Part of a small language model's weights.
Architecture: LayerNorm before each block, learned and rotary positions, biases, untied embeddings, attention and MLP in parallel, capped logits.
Training: a variant of SOAP for these matrices, 7047 steps.
Each number is 128 + 24 x the weight over its row's rms, rounded and kept within 0 to 255. Layers, rows and columns count from 0. The size above them is the row's rms in percent of the matrix's.

# layer 4 MLP up, 1024x256, rms 0.135, rows 1007-1023, columns 0-255
size [102  97  93 104 101  98 107 101 104  97 101  93  99 107 106  94  93]
[[136 124 114  75 127 168 148  93  92 177 133 114 131 116 145  96 172 126 145 108 138  96 145  96  96 151 146 145 125 141 101 153 133 106 118 127 132  77 152 101 114 164 174 119  95 134 135 115 146 157 140 161 132 109 164 133 126 159  91 145 111 102 127 136 143 118 174 123  94 105 153 154 121 112  94 122  85 105 151 127 115 127 138 112 124 136 104 155 115  96 136 142 111 145 143 137 125 104 119 133 122 157 123 128 199 119 152  67 147 142 121 134  91 143 111 128 131 142  84 132 134 144 161  97 125 112  73 132 121  96 122 126 171 156 134 110 135 173 116  82 101 119 147 122  56 161 106 129  92 134 104 108  87 145  75 115 142 115 152 157 145 142 119 137  75 159 102 139 113 103 126 109  95 138 113 125  79 129  99 153 112 144 108 118 129 131 116 114 106 143 106 146 142  74 113 108 157  80 147 115  93 143 112 124 170 131 148 113 129 124 123 117 146 136 163 110 139 125 154 120 107 120 129 102  77 132 148 151 161 111 148 138 132  90 140 118 159 156  87 122 121 122 145 127 121 140 141 117 145  89 100 179 117 127  83 131]
 [122 121 140 159 131 148 110 137 115 158  77 122  95 111 150 151 151 130 159 100 131  92 165  94  98  90  87 151 149  92  86 117  99 119 134 148 120 153 123 130 148 115 121 142 134 133  99 160 149 155 137 116 115 131 152 146 151  95 122 126 140 161 123  90 182 109  74 111 152 124  97 129 139 128 138 133 108 139 116 129 138 142 133 122 111 151 126 160  91 141  96  95 124 126  93 175 119 134 154  91 150 184 104 122  97 149 137 104 140  97 105 175 109 135 110 110 136 132 109 143 171 152  68 134 122 127 121  70 139 130  80 159 109 132 134 128 140  98 128 129 145 113 112 149 110 116 147 131  65 115 100 106 116  88 130 124 136 139 125 118  97 133 119 122 155 154 101 117 182 136 133 146 125 119 142 159 160 104 119 156 113 125 122 101 130 145 130 108 125 132 153 121 100 106 147 113  51  80 127 125  99 114  89 102 169 158 120 130  81 138  96 115 132 122 158 142 147 151 144  81 120 191 117 130 135 134 106 129 146 140 117 129 109 118 156 143  89 132 139 138 143 117 167 187 124 105 117 104 125  85 109 121  93 100  98 134]
 [ 86 109 146 148 136 111 137 117 120 167 168 136 120 141  59 145  96 136 106  96 121 117 136 126 147 113 150 164 154 129 174 120 114 147 157  95 177 129 112 142 123 150 203 128 140 156 173 130 141 138  90 152 177 128 136  79 167 141 123  97 126  96 142 119  99 153 106 155 176 125 139 134 123 125 142 108 125 128 132  98 119 140 133  94  78 128 115  95 146 160 142 135 125 114 115 108 135 130 115 134 131 136 118 111 149 126 112 161 135 104 131 111 116 109 120 143  95 113 128 125 140 105 151 165 109 141 151  67 129 122 114 160 174 105 146 122 120 141 128 137 139 115 135 129 104 104 130 113 136 145 113 119 169 185 132 143  84 121 127 139 124 155 126 105 147 155 160 120  95 157 132 150 107  95 145  99 126 174 170 144 141 130  99 177 156 142 140  97 136 161 126 104  94 174 100 121 153 122 134 145 133 182 149 110 153 111 102  94 129 143  84 100 103 140 151 115 138 145 128  80 110 122 110 117 113 126 137 139 151 141 171 123 123 145 161 169 162  72 126 139 117  92 124 156 121 132 191 114 110 101 157 128 146 145  97  99]
 [131 149  99 125 135 150 163 156 133  96 111 100 132 108 112 129 104 119 100  86 108 161 125 101 104 159 125 122  59 110 139 167 130 156 124 113 132 123 100 103  92 161 144 128 142 127 125 133 136 162 145 170 162 107 160 136 119 159 149 101 110 132  92  65 182 140 150 161 123 145 154  86 132 114 146 141 107 107 108 133 129 115 134 129 115 192 122 138 174 118 111 110 132 154 155 134 128 110 122 132 158  81 155 150 129 120 177 129 111 143 129 142 155 141 119 189 148 148 154 138 140 142 169 122 149 129 111 121 155 145 112 158 152 113  94 139 111 139  36 148 154 139 116 118 105 118 145  86 107 130 167 135 109 105  90 113 114 160 121 145 122  99 138 130 119 134 118 117 132  79 124 137 121 129 102 184 144 101 121 143  78  74  74 117 102 122 130 141 132  94 162  71 135 157  86 114 165 118 152 147 105 165 151 127 137 154 143 142 125 127 143 126 128 110 104 123 127 131 128 159 115 122 152 126 129 132 157 149 163 151 150 153 132 101 130 103 149 123 123  83  87 101 113 114 126 130 109 112 101 126 134 108 146 132 107 153]
 [140 108 151 137  91 109  80  97 123 133 160 164 138 114 115 129  82 144  97 123 108 156 173 133 128 101 153 161 103 185 125 117  87 121 167 148  99 151 126  95 108 163 125 117 122 117 120 125 111 199 179 146 121 126  93 116 100 136 150 115  97 113  91  73 117  97 158 169 115 170 115 122 118 119 129 114 121 141 105 155 133 126 138 130 132 143 123 123 147 120 131 145 126 105 116 106 105 129 120 140 135 140 162 133  88 113 140  77 137 126 120 101 100 131  85 117 155 140 129 108  99 119 115  88  93 134 106 149 142 154 141 153 150 132 120 108 158 160 124 156 155 121 146 107  98 123 144 140 139 121 156 142 123 121 163 108  91  93 122 111 105 129 162 115 148 166 104 124 111 128 139 155 134 140 136 126 135 126 153  84 165 150  85 137 112 157 116  90 133 137 128 135 141 128 144 113  85 147 120 128 138 120 189 148  90 150 154 115 104 158 145 107 157 102 207  69 155 132 116 109 120 109 170 159 118 151 109 131 123 133 131 170  99  88 153 152  95  74 120 127 128 136 141 123 112  90 140 132 140 116 152 101  87 149 104 124]
 [104 144  95 164 102 151 133 158 161 185 104 125  98 147  92 112 145 148 131 108 123 124 121 116 151 134 137 130 147 117 136  72 105 100 107 176 136 110 101 137 108 129 131  84 166 126 139 176 150 101 131 134 112 103 154 130 108 122 133 118 161 134 126 112 137 171  86 132 143 133  93 126 118  83 108  85 123 155 123 100 128 137 146 134  98 170 162 123 129 142 143 117 138 141 100 111 125 115 111 117  97 135  95 173 115 174 105 121 114 118 129  98 189 104 119 143 139 116  99 132 102 101 103 143 122 163 192 101 147 120 155 115 132 214 104  96 119 110 145 160 105 129  88 119 144 160 116 158 141 113 145  82 114 125 151 122 126 125 137 124 101 153 106 119 125 121 148 140 120 146  98 155 137 135 130 139 171 109 108 138 127 131 123 142  85 134 107 153 134 115 193 122 122  99 147 125 105  83  95  81 116 152 113 146 149 154 123 137 121  89 127  79 139 155  93 139 113 141  97 115 110 157 154 126 129 115 134 153 104 115 102 128 106 102 135 119 123 113 138 147 114 147  95  93 118  90 102 126 127 102 114 140 193 100 141 172]
 [135  86  92 113 159 122 113 146 121 129 141 116 113 129 159 129 214  85 113 110 120 115 126 144  99 179 123 101  90 142 164 117  96 153 127 133 134  96 160 109 146 122 148 119 143 166 116 173 106 112 141 118 119  51 163 111 143 134 114 112 158 118  98 121 121 139 113 129 138  79 168 116 144 118 139 102 136  82 121 154 124 126 147 103 120 164 118 161 135 105 124 125 121 129  89 134 127 172 114 102 155 142  75 132 117 146 134 125 119 122 127 142 145 122 131 113 125 102  98 147 143 144 118 145 140 122 177 108 104 131 151 101  97 122 147 145 126 125 143 129 108 118 140 149 163 112 144 125 143 110 122 164 110 127 172  94 110 123 143 121 146 117 103  96 123 122 116 130 153 115 131 167  97 119 106  75 150 121 155 136 128  68 154 101 153 100 132  89 165 150 173 130 101 155 165 117 129 116 148 103 124  99  75 180 141 158 145 129  98 115 172 112 139 105 123 149 118 119 126 136  87 141 142 115 162 140 141 129 118  95 115  87 162 129  93  97 159 193 145 139 151 163 132 113 119 114  89 132 114  98 103 142 134 140 175 123]
 [133 126 149 145 175 165 100 102  94 108 164 137 104 114 109 137 100 130 154 125 119 145 142 133 135 150 134 154 183 117 158  96 113 103 123 115 139 101 122  95 143  99 154  67 149 136 135 161  91 124  98 130  95 105 157 160 160 100 112 112  83  87 137 116 133  98 114 157 148 153 128 143 120 114 105 156 131 114 119 107 144 117 125 105  63 113 138  82 147 139 156 106  86 151  96 119 162 150 130 119 118 144 148  95 111 111 163 122 122 101 132 143 139 118 146 124 138 132 132  99  97 117  97 148 124 133 122  84 132 155 140  90 144 131 112 110 165 134 129 164 174 126 130 122 135 130  94 211 103 117 160 168 120 136 156  93 118  99 141 124 139 123 144  85 167 113 120 108 151 164 107 164  93 110 124 138 132 156  99 111 118 116 124 143 138 107  97 121 132 134 119 134 153 121  89 159 107 138 140 128  92 118 131 115 131  98 115 132 133 134 127  95 131 108 143  67 151 116  92  78 111 132 116 113 167 155  95  99 153  89 113 100 125 136 117 137 132  97  85 131 129  89 100  89 159 103 123  88 109 152  77 131 130 113 142  97]
 [ 95 141 115 143 145 103 147 126 127 152 142 131  89 121  95  89 133 124 117 178 146 134 104 135  89  71 110 131 166 117 107 151 142 147 103  84 137 106 111  91  93 124  89 127 207 133 110 129  96 176  92 190 133 155 110 115 123 105 134 137  97  93 153 118 146 134 142 117 126 146 128 127  89 130 113  88 103 111 123 144  83 123 107 147 125 149 138  98 111 115 158 160 113 108 140 141 122 170 147 118 141 142 163 131 109 135 133 107 134 138 111  99 147 152 132 119 130 131 129 149 107 125 151 139 141 118 133 131 115 125 113 134 134 124 114 158 122 139 154 147 105 149 133 115 145 115 129 147 146  70 116 100 118 100 129 121 123 154 100  52 131 145 139 122  89 139 111 119  84 105 137 162  95 142 109 159  99 131 128 109  87 172 118 140 110 107 137 135 108 123 132 141  75 138 115 111 143 142 124  78 162 140 153 135 153 113 144  79 117 103  87 101  83 117 155 105 107  93 132 123 154 135 155 121  83 120 116 129 125 153 144 169 111 125 146  91 107 113 128 150 118 114 177 138 138 145  99 168 123 163 157 111 178 178  80 113]
 [102 174 110 126  99 163 116 128 149 133 128  93 124 138 141 112 120 112  93 143 123 142 127 119 147 110 157  89 110 119 136 129 121 111 125  97 107 110 129 109 106 106 139 157 134  97 149 136 149 144 137 139  92 102 121 138 134 145 117 141 149 143 117  99 122 134 116 159 149 164  82 166 126 142 155 110 104 135 124 109 133 188 111 117 137 180 116 141 170  73 120 179 129 114 149 171 104  97 131 145 114  99 118  81 130 102 127  78 143  73 109 100 104 136 131 103 149 159 109 129  89 177 124 119 142 152 148 106 128 115  97 105 129 118 125  90 117  85  98 108 131 136 127 132 119 100 112 151 120 135 113 127 102 123 171 104 138 139 104 101 155 170 132 181  81 162  83 127  89  99 128 140 144 138 155 101 179 164 123 148 107 161  87  96 133  82 157 120 121 148 151 136 159 103 136 100 104 135  91 120 111 137 166 101 138 135 132  96 159 148 111 116 119 114 166 120 103  76 159  99 135 150 139  91 112 173 111 108 153 113 151 123 141 137 100 114 131 121 127 123 115 114 141  77 104 158 115  87 138 126 138 156 121 173 111 106]
 [161 109 168 148 121 118 100 127  96 154 101 107 108 125 122 130 115 137 176 141 143 127  98 131 114 177 150 133 115 123 138 174  94 131 151 120 142 130 139 154 116 124 118 115 143 126  94 129 111 124 129 131  96 107 140 165 121 124 113 155 108  98 121 112 107 137 148 131 135 117  90 177 130 137 159 168 165 175 147 136 128 141 165 162 140 126 132 113 123  94 109 117 112 121  66 141 153 108 106 165 192 151 123 139  97  95 149 164 147 110 117 120 133 129 145  83 137 123 133 109 136 162 128 134  93 111 117 155 106 178  90  80  92 145 139  97 136 151  69 121 150 119 100 126 132 117 159 130 104 128 129 127  92  95 163  97 137 121 155  69 118 141 130 122 117 135  74 133 105 110 113 121 177 113 170 158 148 104 123 149 111 108 164 160 140  87 115  99 135 128 111 120 127 134 108 142 133 117 114 142 122 144 118 118 100  91 164 118  95 106 108  81 107 110 135 119 114 127 165  92 140 103 125  61 144 166 126 172 125 148 122 111 145  79 132 136 151 127 150  96 177 154 136 120 124 114 100 142 114 115 149 107 112  84  90 109]
 [111 119 158 112 136  92  86 109 121  76 159 172  86 108  85 136 107 137 163 165 123 142 124 102 139 124 149 121 102 105 146 150 109 103 150 131 118 140 125 118  94 107 136 126 128 160 123  88 128 124 100 174 128 114 152 139 138 143  90 104 125 118 141 142 188 149  74 113 104 133 168 131 132 118 122  92 118 107 148 132  97 109 141 109 130 103 137 107  83 144 130  94 105 156 120 149 111  79 115 118 180 113 125  95 164 113 104 127 112 128 111 126 119 103 138  98 124 143 145 107 181 157 167 174 111 135 167  93 116 101 169  96 169 104 134 147  73 102 139 152 123 139 129 100  98 170 107 128 132  98 154 139 143 126 139 166  96 162 123 134 105  59 140 131 152 122 118 150 108 157 111 109 147 103  90 128 131 110 126 137 150  88 114 107 143  76 126 103  82 122 120 154  81 127 146  54 123  85 108 132 128 122 119 128 124 138  87 115 129 133 168 115 114 175 142 131 114 122 121 113 118  80 122 143 133 124 123 141 107 127 132  89 123 148 126 114 147 100 115 104 136 149 152  91 106 145 126 126 153 135 152 126 135 121 144 135]
 [124 109 114 118 162 142 116 116  88 135 125 125 124 110 141 124  82  95 100 146 161 133 155 123  88 141 120 126 115 127 109  99 156 121 138 114 136 140 165  91  97 136  93 118 148 105 152  96 110 122 118 119 116  86 147 115 144 130 168  86 117 149 132 113 132 129  99 147 108  68 108 120  83 119 108 110 123 121 116 107 103 144 123  78 103 128  94 110 184 124 133 119 135 119 128 126 135 145 128 194 137 155 107 106  86 112 137  63 130 110 113 164  85 157 107 137 105 192 119 145 188 137 111 115 117 118 102 134  81 116 119 149 123 123 123 161 131 160 161 135 102 106 146 111 143 156 112 165 149 165 147  92  80 109 148 158 114 106 109 112 161 119 108 125 122  93  73 107 155 123 164 137 125 120 161 107 129 135 122 142 126 163 142  97  99 152 119 132 153 107 105 138 129 114 103 147 159 150 108 151  95  90 165  84  86  92 100 123 114 140 125 100 114 102 121 139 119 134 145 126 136 115 151  86 141 179  95 123 105 144 142 150 137  93 104 111 139 107 156 153 145 133 134 116 131 179 138 109  97 121 125 106 149 134 171  95]
 [147 129 142 106 129 134 107 119 117 117 114 127 155  99 108 187 139 138  99 134 104  97 154 138 118 103 154 118 139 149 123 102 160 108 154 117 118  74  88 123 181 112 127 162 115 141 120  87 184 139 155 134 102 141  95 122 121 161 110  96  81 115 131 104 122 101 113 133 163 161 139 128  91 145  88 144 141 165 102 118 117  71 131 120 133 137 125 126 130 138 110 114 137 181 160  82 154 132 154 116 107 111 123 142 122 156  71 125 150 154 113 135 100  93 171 129  95 139  83 183 131 145 130 119 105 124 123 113 104 131 132 141 136 105 143 137 139 135  92 129 118  91 170 107 161 103 113 130 119 106 144 122 110 127 139  72  94 144  87 107 148 119 132 148 124 168  97 112 158 145  83 152  73 142 117 108 133 114 150 106 125 137 100 117 121 109 129 156 125  95 140 141 154 116 143 141 124 122  78 121 131 142 105 162 147 115 154 160 102 162 119 127 129 139 100 119 158 130 131 122 157 159 128 119 117 117 100 144  74  97 182 117  85 118 145  88 111 141 151 118  56  92 136 119 118 113 139 144 155  98  94 128 137 147 129 112]
 [128 134 133 120 168 139 105  78 143 142 114 110 101 156 128 124 112  90 116 132 178 162 119 110 116 152 149 117  68 136  97 150 127 120 131 115 133 108 139 123 128 186 132 119 101 118  97 140 118 109  88 129 129 105 112 113  87 137 138 104 130  74 117 118 132 137 105 133 100 130  57 133 134 127 127 176 130 129 145 103 126  95 115 159 101 102 139 153 192 118 144 110  75 139 125 101 131 115 139  98 124 141 123 135 144 104 118  92 120 138 134 104 153 138 187 127 116 119 132 118 105 120 163 134 132  97 140 118 124 137 145 160 116 110 161 117 145  97 135 119 114 164 149  85 160  89 125 136  88 183 106 120 104 134 119 117 112 151 106 110 127 114 158 131 109 109 105 142 114 123  91 133 143 125 164 190 157 125 118 127 117 110 101 150 130  80  67 113 151 123 104  83 143 112  98 131 128  81  99 188 142  81 116  99 121 165 121 102 121 153 113 102 112 114  75 155 132 112 164 161 174 131 107 143 141 100 137 158 137 160 148 158 113 132 132 141 145 134 143 118 127 115  81 141 102 120 101 104 102 101 123 170 130 104 136 120]
 [111 126 110 136 130 113 145  95 130 133 133 152 112 149 145 132 128 163  99  94 153 118 165 109 110 142 108 162 148 165 117 110 131 133 120 155  91 109 130 149  97 149 145 108 121 137  89 106 154 155 152 153 130 126  94 125 121 143 104 118  66 150 127  93 129 116 142 120 158 102 133  89 141 181 119 104 142 107  78 112 136 154 102 136 152  74 136 101 130  76 102 182  90 131 102 127 125  82  80  80  86 103 106 128 142 128 161  82 140 114 140 109 176 102 133 114 109 113  90  85 112 170 127 134  88 129 124 109 100  87 100 154 153 104 143 143 136 123 164 115 152 108 168 130 131  99 117 154  94 145  94  78 128  96 134 145 130  97  68 122 127 114 116 138  79 159 128 123 149 150 161 152 121 125 131 120 118 114 101 125 101 113 135 120 126 131 116 150 140 161  99 138 101 125  97 138 128 105 104 144 154 150 122 132 133 107 135 135 149 127 119 126 123 139 102 173 126 146 146  89 149 116 127 116 193 122 105  99 135 164  85 115 115 142 120 135 142 161 124 140 166 103 132 124  96 115  92 131 128 122 140 111  99 158  74 155]
 [160  79 123 160 117 128 153 100 115  90 127 130 157 146 112 150 149 110 146 158 133 165 133 119 135 152 141  84 158 112 113 124 112 142 140 212 137 165  87 105  93 110 115 118 120 127 133 149 155  95 166 109 137 129  72 115 161 108 153 149 138 145 112 118 110 116 116 147 165 117  98 160 185 125 107 168 114 131  84 127 152 153 129 148 109  90 120 165 143  99 140 142 135 128 126 115 132 114 144 101 154 112 155 130 117 148 144 134 130  92 130 161 130 143 151  97 105  90 102  95 171 152 139 163 150 177 132 119 141 141 110  90 131 140 151 141 156 125 112 117 152 157  98  87 133 156 143 132 146 114 127  72  79 131 104 154 112 133 150 163 134 129 113 100 110 110 162 135 121 108 134 141 194 139 122 134 128 182 142 104 151  90 143 124 138 157 141 133 126  79 107 126 146  97 157 144 104 158 100 133 142  94 160 101 132 126 150 153 128 108 146 120 159 134 101  97 162 118 103 154 152 123 157 102 111 142 134 176 136 185 102 132 105 137 134  95 123 149 121 124 150 112 125 100 168 166 126 134 138 136 120 141 124 104  96 141]]